config = dict(
    n_head=3,
    n_kv_head=3,
    head_dim=64,
    norm='rmsnorm',
    extras=['local attention windows', 'shifted keys', 'gated attention', 'exclusive self-attention', 'capped logits'],
    weight_decay=0.096,
    warmup_steps=303,
    decay_fraction=0.303,
    seq_len=1024,
    doc_mask=True,
    steps=3763,
    dataset='wikipedia_en',
)
Each number is 128 + 24 x the weight over its row's rms, rounded and kept within 0 to 255. Layers, rows and columns count from 0. The size above them is the row's rms in percent of the matrix's.

# layer 6 attention output (transposed), 192x192, rms 0.0915, rows 82-117, columns 0-95
size [102  96  91 101 101  86 103  99  56  97 100  98  92 100  98  90 100  99  94 102 102 103 102  92  96  98  87  97  93  92  99 100  95 102 105 100]
[[138 134  98 134 144 126 145 117 133 114 132 101 167 114 117 162 122 140 117 135 137 107 140 115  77 137 137 125 154 140 133 173 156  80  89 118 181 116 124 138 168 128 122  85 189 124 131 137  99 130 125 130 145 124 123 122 130 121  96 153 113 117 140 101 143 123 119 197 125 146 122 102 117 131 167 145 182 132 127 123 153 117 132 146  95  88 116 107 156 101  85 176 112  90 139 143]
 [114 160 156 135  55 141 126 123 143 140 116 162 126  99 144 153 119 149 120 134 116 143  89 165 101 140 138 128 100  86 126 148 118 116 134 115 123 123 144 103  86 148  96 132 133  94  87 117 152 129 137 106 182 131  89 132 157 171 127 113 117 126 153 140 112 133 152  96 100 102  43 166 167 142 147 107 111 108 119 172 132 144 149 117 122 124 126 104 127 129 154 129 117 118 109 173]
 [128 145 121 100 119 114 129 125 122 122 121 108 146 145 118 139 139 149  88 178 124 119 172 144 130 161 132 133 104 125 129 131 138  89 155 121 139 108  95 113 124 108 152 122  90 137 129 149 157 126 121 112  64 153 155 151 148  77 103 159 149  69 100  94 112 112  95 115 138 116 168 181 120 133 148 125 107 148 125 175 134  79 124 120 143 118 126 136  99 120 113  95 155 131  92 156]
 [127 157 122 116  77 129 146  90 108 122 135 108 117 175 136 139 126 101 139 101 121 116  81  89 115 130 143 147  98  99 124  98 125 120 117 176  87  95 105 125 109 124 143 133 123 129 164 101 123 106 120 118 118 121  98 135 122 118 113 108 159 136 133 132  91 119 136 137 114 130 112 121 142 137 139 147  94 123 141  72 170 165 134 126 162  95 124 145 131 169 138 179  97 126 142 112]
 [125 101 123 159 131 109  85 115 160 138 147 132 108 121 111 136 110 164 100  98 129 140 140 177 117 166 138 183 143 169 114 160 111 137 137 114  83  81 117 127 164 106 150  97 140 151  98 118 143 117 116 114 145 124 118 120 141 127  96 124 144 113 181 164  85 105 137 177 144  83 166 153 141 104 137 170 130 123 117 135 153 124 168  88 123 167 164 122 114 145 118 149 128 117  96 141]
 [101 156 103  84 145 155 124 122 130 137 136 178  97 133 142  94 125 187 153 143 145 138 134 142 120 165 143 162 120 108 119 114 126  82 117 115  86 147 108 111 153 143 129 105 103 142 173 136 153 134 120 113 137  94 121 119 131 140 152 123 121 155 113 102 136 132  87 191 133 104 108 135 143 140 145 127 161 119 119  67 110 100 150 121 161 158 120 151 114  96 101 134 122 168 156 150]
 [112  98 146 124 120 123 152 103 132 124 120 153 145 114 135 168 160 131 117  89 135 115  80 135 140 117 138 153 135 141 148  85 140 154 152 146 120 141  83 148 110 164 116 157 111 171  86 117 136 138 112 142 140 197  71 112 126 146 141 148 163 135 114 149  92 111 119  98  92 145 130  92 125 111 117 139 155 109 109 141 119 117 183 140 141 126 125 161 108 111  76 109 141 159 119 119]
 [ 83 143 143 137  93 107 184 114 124 141 136 150 135 174 131 109 155 157 125  94 174 159 160 155 145 151 144 151 175 137 138 111 130 165 127 158  97 144 115 125 105 146 104  95 107 134  99 162 143 127 128 160 128 137 129 109 132 135 164 150 134 101 119  97 142 148 134 121 139 183 130 135 114 116 109 138 163 175 110 154 148 141  85  60 143 127 114 134 132 141 130 122 155  92 175 183]
 [137 118 134 120 249 163  83  95 140 140 127 110 149  87 144 128 108  95 138 117 128 130 102 119 115 136  85  89 151 132 153 112 119 143 140 106 105 112 111 123 104 105 119 158 104 158 150 145 156 136 143  80 113 118 130 104 137 134 127 139 106 138 116 150 121 133 139 255 104 184 124 154 113 162 148 152 104 156 113 133 135 143 150 123  96 141 144 137 121  92 120 151 120 153 147 139]
 [123 113 145 151  52 125 128  87 158  91 140 127 130 138 106  72 126 131 116 160 111 119 155 158 122  84 177 153 141 136  99 141 116 160 127 140 181 108 151 109 118 111 123 100 132 133 118 118 143 149 146 199 136 118 137 138 118 127 103 104 158 126 128 149 123 123 103 139 118 129 169 123 109 114 134 146 115 104 160 103 152 134 149 122 113 124 149 170 126 143 145 109 159  90 170 131]
 [143 164 146 142 137 101 102  75 113 127  95 154 126 131 141 123 115  80 136 138 127  90 105 187 126 143  81 120 100 108 164 120  74  78 120 137  91 157 106 170 127 110 129 153  92 143 100 148 107 152 155 122 107 134 119 134 151 169 149 102 102 136 186 125  91 112 107 139 135 116 170 131 128 155 103 105 115 112 145 135 156 144 159 154 126 131 163  94 137 116  62  93 119 162 170 131]
 [146 120 124 144 117 166 102  88 145 147 139 113 144 137 112 155 103 120 142 116 169 160  81 153 135 152 107 143 103 141 124 160 116 122 115 117 124 114  91 120 126  86 162 160 141  84 127 133 141 115 150 106 121  94 116 104 119 146 130 119  93  76 121 108 141 142 110 148 125 153  72 120  74 126 133 147 161 101  84 123 169 118 114 118 179 138 100 167  93  89 151 162 135 107 156 127]
 [114 121 140 147 112 143 151 111 111 146 133  81 131  99  63 113  94 134  53  96 162 159 105  91  99 119 160 107  93 105 138  99  83  95 118 113 137 145  86 157 154 119 129 127 151 115 130 112 111 146 194 117 105 142 109 148 149 148 128 123 160 139 146 127 150  92 115 144 105 109  98  77 117 155 127  88 135 140 118 129 131 130 105  96 114  94  86 119 174 143  77 144 141 131 102  95]
 [136 119 161  93 110 166 112 128 150 132 114 149 122 131  97 117  67 143 124 149 157 142 133  84 116 105 144 144 153 121 110 173 147 129 131 169 109 122 135 158  75  98 123 100 143 167 154 115 135 143  92 140 119 126 124 132 119 171 155 141 160  98 144  95 102 119 106 119 122 116 144 131 112 148 114 172 114 120 142 106  79 153 114 135 102 127 124 131 138 156 101 136 150 119 157 140]
 [130 133 143 126  82 119 146 168  99 124 192 123 129  88  96 124 112 132 118 134 130 144 162 137  88 119 137 125 172 164 112  91 104 130 126 113  99 132 133 138 137 160 184 116 146 115 123 143 155 132 162  74 135 109 114 140 144 128 135 100 107 161 138 119  61 102 120 148 120 163 107 109 135  99 106 139 126 144  93 138 127 197 128 112 127 136 130 126 109 145  97 132 134 132 178 117]
 [128 147 163 149  96 139  83 100 163 158 159 116 124  83 107 144 111 105  82 111  89 103 117 134 157 100 160 111 154 130 114 146 153 133 164 153 121 146 153  85 147 141 116 128 132  67 170 156 126 154  86  85 126 193 139 112 149 151 114 136 133 149 128 130 117 104 158 129 125 127 130 115  67 141  86 159  96 135  87 154 152 129 120  90 112 144 140 121 103  83 119 176 118 162 170 104]
 [126 184 117  56 150 108 108 133 110 143 106 123 129 131 126 142  92 104 104 156 136 119 104 113 170 131 102 169 123 161 103 141 121 106 101 103 110 134 185 181 152 143 115 122 147 135 128 100 124 107 124 180 101 143 156 101 126  95 127 136 109 153 159  99 132 132 122  95 159 128  99 129 130 166  85 117  98 177 126 147 123 124 118  91 145 121  90 143  69  81 133 138 112 166 123 150]
 [121 134 123  95 127 144  97 108 141 129  93 123 128 106 133 160 132 128 120 187 169  74 148 155  69 155 105 135 132 110 167 131 103 128 173 126 109 125 145 118 153  85 138 113 122  87 104 120 171 135 152 128  85 139 109 186 166 124 169 119 143  95 156 144 162  59 137 128 117 126 112 133  71 129 126 141 102 118 116 116 135 106 121 126 146  80 124 129  94 126 146 159  93 158  95 128]
 [130 115 135  94 163 132 174 131 143 138 103 141 144 117 139 139 134 122 110 119 147  75 115  91 158 171  66 137  82  87 148 149  93 134 144 149 169 138 164 147 146 105 136 128 159 166 146 109  98 173 144 141 139 184 142 147 135 156 130  90 155 157 131 140 108 180 155 160 164 126  98 121 139 155 127 109  91  98  77 118 115 126 144 154 122 132 135 134 105 112  97 109 130 130 128 134]
 [128 132 130 126 147 122 141 117 111 143 138 113 137 156 146 147 131 134 128 159 105 153 139  92 105 132 102 141 154 155  69 147  81  93 108 133  89 138 128 102 173 111 133 145 152 137 166 135 122 193 133 139 122  94 139  76  81  79 189 126 125 145 103 121  97 107 158  99 122 135 149 130  63 140  96 116 119 120 125 131 149 132 165 132  88 110 130 162 125  91 117 110  94 120 137 113]
 [ 85 140  87 107 163 176 164 126 111 165 152 134 149 118 109  88 141 146 153 131 186 116 151 119 134 108 115 141 119  96 103 111 124 135 133  74 132 132 144 116 135 153 121 186 149 102 103 126 129 170 107 160 118 105 163 139 124 146 126 137 121  85 115 123  83 126 157  36 144 120 117 125 105 130  90 104 138 125 114 105 109 107 161 106 102 135 124 135 147 140 107 109 183 137 122 140]
 [142 134 133 119 184 113 137  79 135 150 106 134 138 115 148 120 120 116 119 148 139  95 137 127 109 140 139 148 156 134 132  97 180 101  93 113 122 152  74 156 141 122 100 105 153 113 109  98  84  81 130 106 114 190 110 119 143 103 154 127 125 128 114 112 103 146 111  97 189 159 116 123 150 107 150 149 118  90 108 122 115 138 160 117 125  85 172 132 140 164 128 126 104  98 172 100]
 [128 147  98 180 132 100 137 175 144 144 119  87 115 114 134 131 151 132 107 122 107 119 121 113 153 115 156 171 160 141 182 151 138  94 148 145 101  90 153 119 125  91 109 129 134 132 180 120 133 117 120 131 115 111 100 124 126 125 166 156 114 136 152 114 109 134 150  99 123 160 135 135 117 143 149 183 155 144 161 133  84 120 190 148 161 114 105 176 133 130 108 107 128 148 174 121]
 [113 144  76 140 108 119 124 176 167 154 121  87 158 133 120 155 136 113 149 110 134 132 142 116 152  99 128 119 160 112 114 143 111 105 130 133 130 129 122 131 132 106 108 119 110 108 165 121 118 110 116 150 146 100 112 203 114 155 135 113 152 114 147 149 134 151 151  90 123 149 182 163 150 128 135 134 112 172 154 141 129  93 159  85 149 156 132 172 134 128 113 153 160  76 107 102]
 [ 87 143 129 120 139 155 157 162 145 168 141 116 167 131 133  84 141 116 111 141 100 108 162 160 126 111 131 174 108 108 148 151 133 137 125 153 102 121  94 115  91 109 114 113 158 143 141 126  94 145 128 141 148  98 171 171 110 162 107 124  94 112 131 153 141 123 109 151 118 152 102 109 120  83 158 121 135  96 142 142 173 146 119 135 153 140 170 120  94 159 160 119 135 156  91 129]
 [127 136 110  95 108 135 150 123  93  81 107 154 109 148 115 141  97 168 133 164 134  98 118 112 128  94 173 183 162 133 122 131 120 139 157 170 133 151 113 105 153 172 140 167 118 152  82 160 148 127 128 112 162 142 165 167 104 150 141 126 124 111 105  97 158 109 133  98 152  99 125 122 168 132 117 129  83 133 137 129 138  91 105 107 132 117 132 107 159 147 142 107 143 150 102 120]
 [109 175 111 121 123 122 141 132 141 140 153 117 166 166 115  82 151 120 133 154  91  87 119 120 104 109 126 148 148 106 125 139 120 148 158 124 131 141 133 134  94 131 116 123 122 124 125 184  96 151 163 110 152 112 105 106 103 107 175  81 146 113 127 111  99 107  74 142 152 164 137 148 170 133 138 111 113 136 152 118 103  92  98 163 128 160 131 126 108 156 140 155 167 127 151 117]
 [108 147  93 147 143 135 113 127 135  97 108 183 161 107  82 127 124 127 127 132 128 129 179 122 141 143 116 145 142 125 113 167 169 165  79 158 125 102 117 101 122 110 132 158 129 133 156 109  98 154 112  90 138 162  71 106 146  62 115 123 116 137 109  97 111 129 139 155  84 102 128 128 128 117 125 140 110 119 144 109 176 143 113 140 121 106  88 170 160 130 154  90 136 147 119 109]
 [100 188 129 115 138 170 123 155 159 100 105 119 114  97  74 131 152 124  84 129 109 127 113 124 132 159 112 144 139 133 120 139 168 132 125 158 106 139 176 113 126 121 170 140 137 117  94 140 169 137 120  95 160 107 127  99 113 111 114 131 179 144 151 156 131 153 171 116 138 158 119 138 106 143 159 131 137 104 109 130 112 119 129 140 126 132  97 113 145 121 150 125 105 107 118 142]
 [146 121 146 106 125 116  77  77 145 114 124 126 107 135 101 134 158 119 103 149 159 134 132 117 127  90 131 147 121 106 104 142 118 137 129  81 124 103 121 129 132 122 117 107 138 109 131 112 110 103 136 115 181 101 144 124 110 171 156 154 140 149 123  94 126 108  97 127  75 179 130 124 101 112 123  99 172 123 118 145 167 108 165 104  92 143 123 141 183 132 158 145 144 121 143 132]
 [148  99 100 131 131 137 145 115 114 175 137 143 162 136 136 130 141 157 169 166 105 147 157  98 186 157 109 107 140 141 133 134  91 130 149 179 121  96 110 118 149 133 134 159 125 149 159 142  96 131 155  95  92 152 130  98  86 127 113 134 102 143 165 145 128  92 110  94 162 127 140 129 101  72 146  95 155 158 142 128 125 170 125 134 118 156 119 117 105 136 103 134 144 139 136 107]
 [138 135 108 119 133 128 119 151 137 142 160 137 140 152 136 101  97 116 102 150  91 112 152 161 179 148 103 165 133 137 150 119 172 157 152 108 163 147 102 161 115 146 139  94 157 119 176 136 168 154 127 162 144 140 156 118 123 172 120 148 122 117 105 125 137 125 115 119  98 106 174 161  76 166 134  96 122 109  92 147  98 159  91 130 130  97 112 136 130 132 159 111 117 112 159 155]
 [191 131 113 152  87 124  98 132 123 130 116 110 137 100 109 136  67 126 144 121 132 126 154 109 101 144 108 147 129 109 166  94 198 136 131 155 141 119 114 158 138 111 116 132 139 102 173  97 109 121 110 128 109 148 148  94 141 157 130 107 172 100 133  68 141 104 139 140 110 151 127 141 187  92 139 110 127 125 149 163 115 108 136 111  93 163  99 143  91 148 122 135 150  94 163 133]
 [123  98 142 124  87 116 107 119 121 126 183  97 116 108 179 107 132 112 128 124 118 108 140 142 125 133 131 112 110 117 149 147 148 142 114  95  95 177 137 112 112  96 116 149 125 133  93  96 149 156 147 164 134 119 106  91 121 138 108 151 131 108 131  99 150 163 135 103 102 124 115 135 127 123  93 162 117 137 138 112 122 111 128 159  88 132 166  71 141  87 104 112 155 138 112 121]
 [153 151 163 138 127  80 151 104 107 125 119  74 140 147 108 146 147 133 174 109 133 106 144 150 158 129 148 115 134 102 148 118 165  70 147 163  86 147  92 129 156  87 124 149 117 121  77 190 169  87 140 131 143 129 101 125 132 114 132 143 119 117 125 142 154 138 138 169 155 132 142 112  96 178 115 109 142  85 124  95 155 111 128 131 149 113 163 137 112 108  99 100 156 154 147 115]
 [ 94 131 140 141 110 105 107 151 171 152 153 115 117 142 136 132 155 136 168 155 103 149 116 159 114 129 128 105 111  88 144 150 149 143 137 138 111  82 117 117  92 161 136 134 171  80 116 145 173  99 126 134  92 128 102  97 105 133 105 185 140 107 143 127 115 129 152 150 129 127 160 126 137 164 126 165 143 124 130 127 102  98 107 124 142 146 151 181 115 134 132 125  76 152 194 106]]
# layer 6 attention value, 192x192, rms 0.0903, rows 83-118, columns 0-95
size [ 95  99  99 100  96 105  98  99  94  99  93  92  99  95  95 101  97  95  99  98 101 100  96  97  99  91  98  97  94 100 100  99 100 106  97  98]
[[131 135 152 149 141 142 128 136 126 121 116 174 108 121 176 133 146 118 116 117 112 127  81 164 112 152 153 130 123  93 105 117  93 143 126 120 142 123 160  75  95 152 122 114 117 108 123 124 170 136 145 154 170 153  92 126 141 115 128 108 138 140 132 126 107 125 152 113 114 115  57 158 159 120 131 121  92 112 116 176 129 152 157 101  95 133 127 112 104 130 102 130 115 117 103 188]
 [132 136 134 129 122 132 128 118 122 157 155 120 112 119  99 160 110 156 118 159 136 110 120 165 118 156 131 171 114 126 130 136 136  84 161 118 133 102  63 105 112 116 105 122  88 133 139 135 159 117 147 101  85 141 151 159 128  73 104 154 161  64 121 105 111 140 112 124 110 104 153 160 135 120 168 122 130 126  99 187 135  55  86 121 147  86 122 159  91 147 107 102 141 144 117 139]
 [115 147 127 123 126 126 107 102 100 111  99 132 107 121 137 121 124 115 138 103 136 129  82  92  82 113 121 117 148 107 117  81 113 106 126 160 108  90 128 122 147 121 112 120 103 109 190 152 141 117 135 113 128 131 116 143 105 141 106 122 139 119 109 133  88  98 136 127 137 157 124 109 117 119 168 148 105 117 135  89 172 139 131 140 151 101 130 142 147 161 154 185  89 121 150 131]
 [116  78  86 149 127 121  98 116 165 133 163 121 113 110 115 133 111 157 126  95 153 133 137 168 154 180 131 148 128 148 114 123 109 140 107 131 112  96 122 125 170 117 181  92 133 143 116 143 149 125 107 144 123 147 128  86 125 125 133 121 109 107 177 138  87 120 137 127 137  98 194 164 130  96 158 129 127 120 112 145 138 146 161 109 107 149 177 134 107 167 116 127 137 115  94 145]
 [ 91 148  89 119 124 151 118 109 121 117 128 156 103 136 134 138 110 175 120 146 122 148 127 156 118 171 138 178 126 102 118 121 122  83 101 145  67 120 118 114 133 136 135 131 157 127 153 127 151 112  92 106 152  86 106 116 109  99 129 101 135 146 127  93 154 130  86 137 119 130 112 125 117 103 138 138 168 124 140  95 112 131 141 132 175 159  80 133 124 111  87 150 151 176 127 115]
 [136 120 131 172 125 102 146 105 104 113  96 137 145 101 145 185 164 118 104 102 123 133 135 134 134 101 131 143 150 108 126 122 133 161 127 139 130 145  92 155 105 166 137 130 104 167  93 103 164 153  94 123 143 179  73  87 120 139 118 113 160 104 116 172 103 104 130 132  89 147 143 118 128 113 125 161 151  97 111 114 110  94 208 101 127 108 127 162 120 138  83 120 141 138 111 103]
 [ 91 122 137 144 121 113 153 130 102 141 140 156 136 172 144 133 134 109 134 112 172 178 152 151 144 149 159 166 169 133 158 120 136 147 140 167  93 145 130  92 110 166 111  97 117 143  97 157 142 113 126 142 134 142 114 118 141 144 177 151 123  82 105  64 176 139 118 131 138 174 120 135 120 120 128 130 158 151 114 175 115 150  86  80 142 150 106 136 112 146 140 139 173  89 166 178]
 [ 63 178 121 115 145 149 120  96 164 124  82 118 195 144  81 110 101 115 144 136 154 128 102 121 118 100  83 137 123 147 151 140 117 159 147 110  91 124 126 147 102 132 116 155 105 161 142 148 135 139 138  68 129 103 105 118 167 134 132 117 123 152 125 171 113 114  98 151 124 165 130 167 137 165 125 158 136 138  76 146 134 136 137 137 109 110 146 143 100 142  96 114 119 144 155 133]
 [123 102 103 138 123 141 137  71 126 128 122 121 112 107 117  52 109 119 128 172 111 112 132 136 135 117 163 150 158 140  98 121 110 184 131 151 178 129 148 115 125  97 140  87 103 153 148 130 133 112 119 170 127 116 158 132 154 138 110 106 136 116 132 115 142 153  77 128 120 109 163 128 116 135 135 135 139 124 164 102 178 124 157 161 104 146 143 156 130 125 155 111 166  63 164 105]
 [150 155 142 166 131  99 116 102 110 104 142 131 145 131 149 117 129 107 175 148 131 107 103 161 117 135  76 109 108  88 150 101  71  87 116 154  97 114 100 171 118 108 130 170 112 139  98 149 123 141 168 131  91 157 117 115 153 159 151  98 140 132 159 134  96 143 106 127 129 112 178 129 114 124  93 101 113 125 127 151 130 145 155 152 117 129 146  95 130 136  78 102 131 189 142 147]
 [192 148 117 121 140 175 104 120 146 156  74 131 133 130 112 189 116 142 126 111 174 140  94 128 153 161 119 141 103 149 142 134  94 148 119 143 137 122 110 122  98 112 167 155 149 111 111 115 140 123 146 129 147 115 135 124 111 108 119 131 114  88 117 114 142 126 116 105 155 150 112  93  95 140  95 149 162  99  95 126 176 132 120  94 196 134 125 156  86  90 143 136 128 153 144 131]
 [124 127 170 134 142  89 155 134 111 149 136 129 109 124  94 150 113 123  70 119 174 107 129  88  95 114 144  93  93 115 153 123  88 116 120 119 147 154 106 161 168 143 157 123 129 129 147 137 109 131 181  83 114 138 107 149 137 152 141 130 186 142 137 145 142 116  81 105 116 102 115  91 126 134 102 123 133 144 121 127 135 143 119 113 120  89  84 137 152 137  92 144 161 135 128 119]
 [135 127 148  78 123 120 116 136 129 145 111 144 145 107 112 110  74 134 150 147 129 132 131 110 114 109 163 124 164 125 122 170 143 139 118 153 112 137 162 133 113  96 155 130 137 145 145 140 135 153  95 125 120 105 156 144 112 114 127 160 180 106 147  90  87 128 120 128 113 120 148 130 100 138 128 130 120 126 148 132  94 164  98 127 132 139 112 116 139 138  86 138 133 121 134 135]
 [117 115 106 131 133 104 125 147 106 147 163 143 125  94 111 128  91 114 138 143 131 105 145 145 122 120 155 133 168 155 144 106 134 149 156  96 109 147 139 118 135 182 180 126 126 119 145 150 158 150 149  78 119 122 109 142 111 145 139 129 104 165 103 125  78 112  98 112 114 150 110 131 135 109 120 148 136 152 132 137 140 172 157 116 139 127 134 108  58 151 120 132 138 135 179 136]
 [131 169 156 141 143 113  95 102 132 118 175 128 148 153 104 139 114  91 102 115  79  92  90 148 139  88 176 119 142 148 128 160 142 125 140 137  99 136 162  89 145 140 141 133 119 104 169 154 102 138 102 110 138 171 117  97 154 133 116 127 160 135 141 120  96 140 150 127 125  95 134 154  98 117 111 147 107 144 120 124 139 124 122  87 149 168 136 146  76 137 140 162 105 154 143  94]
 [149 159 155  85 123 129 128 147 104 138 101 104 127 120 132 175  84 125 101 158 122 101 110 127 165 150 121 148 142 155 135 157 110 108  95  90 119 114 178 169 148 144 133 147 124 153 145  94 148  87 115 153  89 148 159 101 136 103 129 158 103 157 155 103 117 120 100 121 164 106  80 132 127 141 115 129  92 163 112 155 133 107 105  67 127 140 109 142  99  80 135 142 115 164 138 125]
 [148 113 131 116 127 127  94 115 139 135  95 111 112 110 103 171 128 112 138 194 164  77 154 179 105 163 114 155 158 121 136 138 122 108 179 131 119 124 154 100 141 107 124 130 146  92 113 131 157 125 154 141  92 116 126 155 158 115 189 116 124  91 148 124 159  65 133 126 104 104 115 136 118 152 120 107 103 117 123  86 114 113 134 119 129  84 123 129  90 148 171 159  95 145 101 133]
 [102 105 158  85 128 120 159 177 138 139  71 137 115 105 125 138 136 102 146 144 122  99 134  94 150 164  88 107  78 111 151 134 104 118 154 138 136 105 145 158 138  70  90 114 145 146 103 129 123 174 171 161 141 187 115 148 143 149 109 102 130 155 144 118 111 159 163 135 157 129 106 105 113 149 141 111  98 103 111 108 117 146 121 163 135 148 115 151 127 127 121 101 146 119 132 155]
 [115 121 153 105 126 135 144 150 108 123 169 115 151 142 141 142 172 149 149 173  97 123 123  83 128 131  82 141 140 144 108 123  85 118 113  91  94 141 128 106 168  77 136 143 142 145 163 146 147 165 141 127 132 109 128  90  94  98 189 105 145 141  85  96 108  92 138 126 120 127 110 147  73 143  95  91 123 115 123 141 156 118 175 130  99 114 135 153  99 107 117 115 110 124 126  81]
 [123 152 113 104 116 158 164 120 137 132 116 161 154 112 150  87 143 162 150 129 174  73 160 138 110 123 130 133 108 120 107 121 141 124 128  56 139 135 143 120 145 156 154 175 127 123 109 127 124 153  90 134 124 102 144 145 126 127 134 168 167  83 103 104 107 126 159 123 160 133  87  95 110 103 114 105 144 106  95 106  90  99 136 111 127 128 134 152 134 109 107 149 204 148 132 125]
 [119 136 154 132 130 112 142 106 130 120  97 134 146 107 157 122 107 116  87 149 147  89 143 115  96 161 131 167 162 120 129 119 181  84  99 113 116 161  76 180 163 119 121 138 154  98 130 102  85  97 146 105 126 184  89 138 160  97 164 115 142 108 139 135  87 163 128 132 164 136 123 124 167  97 137 123 136 107  94 113 130 141 132 112 128 100 183 133 137 154 130 132 103  86 183 110]
 [ 78 146 113 158 132  83 152 165 174 125 125 111 130 109 142 121 171 128 118 110  81 152 121 131 151 135 150 169 143 164 181 158 140 127 112 123 124  94 112 140 144  70  97 147 101 136 171 120 159 119 104 133 106  95 120 109 122 115 141 137 120 127 147 124 107 144 146 130 111 152 134 113 119 122 147 166 170 148 138 134 111 107 189 153 180 106 136 168 125 126 121 131 108 137 116 147]
 [130 168  79 153 123 130 115 159 174 138 106  98 108 155 153 184 130 108 143 103 158 113 136 104 143 119 113 131 147 126 132 124 111 110 155 116 129 110 128 138 113  85 145 133 156 116 180 119 130 117 112 142 118  92 134 184  88 132 122 123 107 111 129 145 135 131 120 128 122 114 182 144 139 132 152 145  92 175 141 161 124  92 157  89 148 145 144 176 128 107 112 143 155  60 119 131]
 [121 123 111 116 127 115 154 139 143 161 112 127 170 127 148  81 171 116  99 169 113  99 170 149 126 112 102 169 121 119 128 112 100 119 134 156 120  96  99 142  80  87 132 121 132 135 134 125 109 130 120 136 177  97 173 165 135 132  77 101  95 111 147 152 142  88 105 124 116 167 115 105 102 112 132 110 106 115 150 116 154 113 125 130 104 166 179 116  66 137 158 117 142 147  91 132]
 [115 134  87 115 120 149 123 129  78  96 138 127 120 109 130 156  98 169 127 149 134  97 115 105  94  87 162 125 142 143 141 165 114 120 114 173 127 168 116 115 176 154 156 159 119 153  93 126 138  95 122 118 160 144 150 149 132 145 130 119  85  91  84  89 154  96 149 130 130 110 123 151 158 137 118 131  88 122 124 130 129 111 106  99 125 128 146  65 174 152 129 100 158 177  94 148]
 [144 162 104 115 108 131 131 123 147 162 137 139 105 173 143 106 132 123 139 146 108  71  75 113  90 130 107 160 153  94 130 145 120 159 165 100 117 127 126 100 139 111  79 126 166 127 146 152 110 143 167  95 166  83 133  81  97 101 141 114 154 121 124 124 122 111  92 135 137 150 121 126 158 143 139 100 137 122 107  98  91 163  97 151 156 150 148 118 119 163 134 171 147 143 153 145]
 [ 97 124 116 164 127 126 115 128 111 105 122 149 151  98 115 131 115 128 114 116 128 124 170 124 124 159 128 128 165 125 129 157 156 158 124 159 123  92 115  92 126 103 154 149 126 120 140 111 117 148 137 101 146 156  93  97 116  93 119 122 125 140  81  88 127 123 139 130 117 107 129 163 151 130 103 133  86 120 110 119 181 139 122 165 162 128  93 180 160 137 165 121 127 142 114  98]
 [ 98 161 144 132 129 116 133 149 153 144 128 106 112 101 117 116 151 112 104 149 113 102 136 133 150 156 126 153 131 134 109 109 130 146 142 134 143 138 171 101 135 142 182 119 131 117 120 110 170 128 121  90 141  90 102  94 143 138 123 154 130 137 147 167 133 170 146 124 145 124 123 133  87 109 120 150 108 102 113 124 124 122 105 173 160 124 106 118 159  90 151 119  98 106  98 157]
 [149 129 132 109 149 132 107 108 145 115 129 118 118 121 118 124 166 142 110 148 190 131 140 125 132  84 137 161 144 118  97 121 130 175 108  90 134  97 112 124 133 135 109  98 131 114 142 131 132 124 134 153 174 122 142 111 119 124 153 160 146 158 125 102 143  99  83 114  89 158 144 137 100 106 113 114 163 119 144 128 163 130 119  94  83 141 117 161 171 140 150 154 131 145 162 115]
 [144  83 110  97 118 121 124 127 145 139 111 116 176 145 150 121 147 152 153 157 132 143 145 100 184 145 110  67 128 141 143 133 104 146 142 140 130  78 113 120 144 139 150 158 116 130 149 176  89 138 155  63 110 172 125  96  99  85 138 122 129 126 163 160 112  91 118 134 145 143 129 132  87 106 137 111 133 141 176 114 115 136 119 106 109 157 135 129  97 112  80 146 122 142 148 110]
 [166 133 121 100 134 130 129 157 112 121 161 124 166 124 129 109 101 140 112 136  95 119 150 134 160 145  99 175 111 124 127 136 192 124 140  99 161 160 123 166 108 160 137 102 132 108 167 131 193 157 115 132 140 149 136 114 129 151  80 142 135 104 152 122 136 118 136 126 124 122 180 151  87 171 130 115 118 131  86 142  99 124  96 140 133 132 115 144 130 111 173 123 107 124 112 142]
 [168 138 127 159 127 116 128 166  95 127 103 107 133 111 118 150  92 126 127 125 131 134 169  86 126 165 127 146 147 107 127 102 172 138 148 158 113  97 140 131 127  98  97 128 135  92 173 116 117 112 138 129 109 160 140 116 159 162 144 120 150 114 146  67 143 128 124 122 117 149 120 129 170 137 158 138 121 111 169 158 111 108 131  94  84 160 121 122  80  88 117 133 172 128 151  82]
 [115 128 144 130 129 113  98 121 117 118 123 105 109 111 161 119 137 141 132 102 121 106 127 146 126 126 148 122 111 127 146 151 139 155 117  87 104 158 134  88 110  97 136 149 118 127 114  87 155 153 181 156 140 114 106  95 102 121 117 157 138 114 116 103 152 163 114 123 118 127 125  98 136 114 114 110  98 134 136  97 121  68 123 121  93 141 162  91 122  76 108 132 159 136 135 139]
 [140 147 172 139 135  99 149 120 107 137 121 120 142 152 134 161 163 134 168 107 119 114 163 150 152 113 135 135 135 108 154 122 140  94 145 204  69 130  82 133 139 103 122 150 123 155  63 148 162  87 136 144 142 116 119 116 126 114 147 158 134 121 148 134 137 145 110 123 152 143 147 109 120 182  92 119 134  74 132 115 130 122 138 139 149 116 170 115  92 110  89 127 153 154 130 106]
 [ 92 151 117 150 126 108 110 172 170 142 136 154 125 130 143 130 165 128 179 158 105 117 137 167 143 144 123  97 112 102 119 134 118 160 161 141  87  94 122 128 110 164 127 162 173 113 141 111 144  83 117 146  82  97  90 102  91 135 122 188 116  95 111 129 126 113 138 130 132 117 167 136 143 155 129 177 147 117  93 130 104  84 109 111 120 115 141 174 103 154 132 115  83 166 194 106]
 [108 113 169  84 127 118 175 162 114 114 109 101 132  86 138 122 111 140 130 108 151 181  87 112 152 133 149 108 172 130 126 106  66 158 118 116 167 137 166 133 111 124 113 129 163 133 147 156 107  87 133 129 138 132 132 149 118 133 121 157 140 142 135 129 157 136 124 137  85 107 151 115  83  64 142 116 147 110  69 136 118 101 117  98 141 113 134 132  99 137 171 129 122 113 120 161]]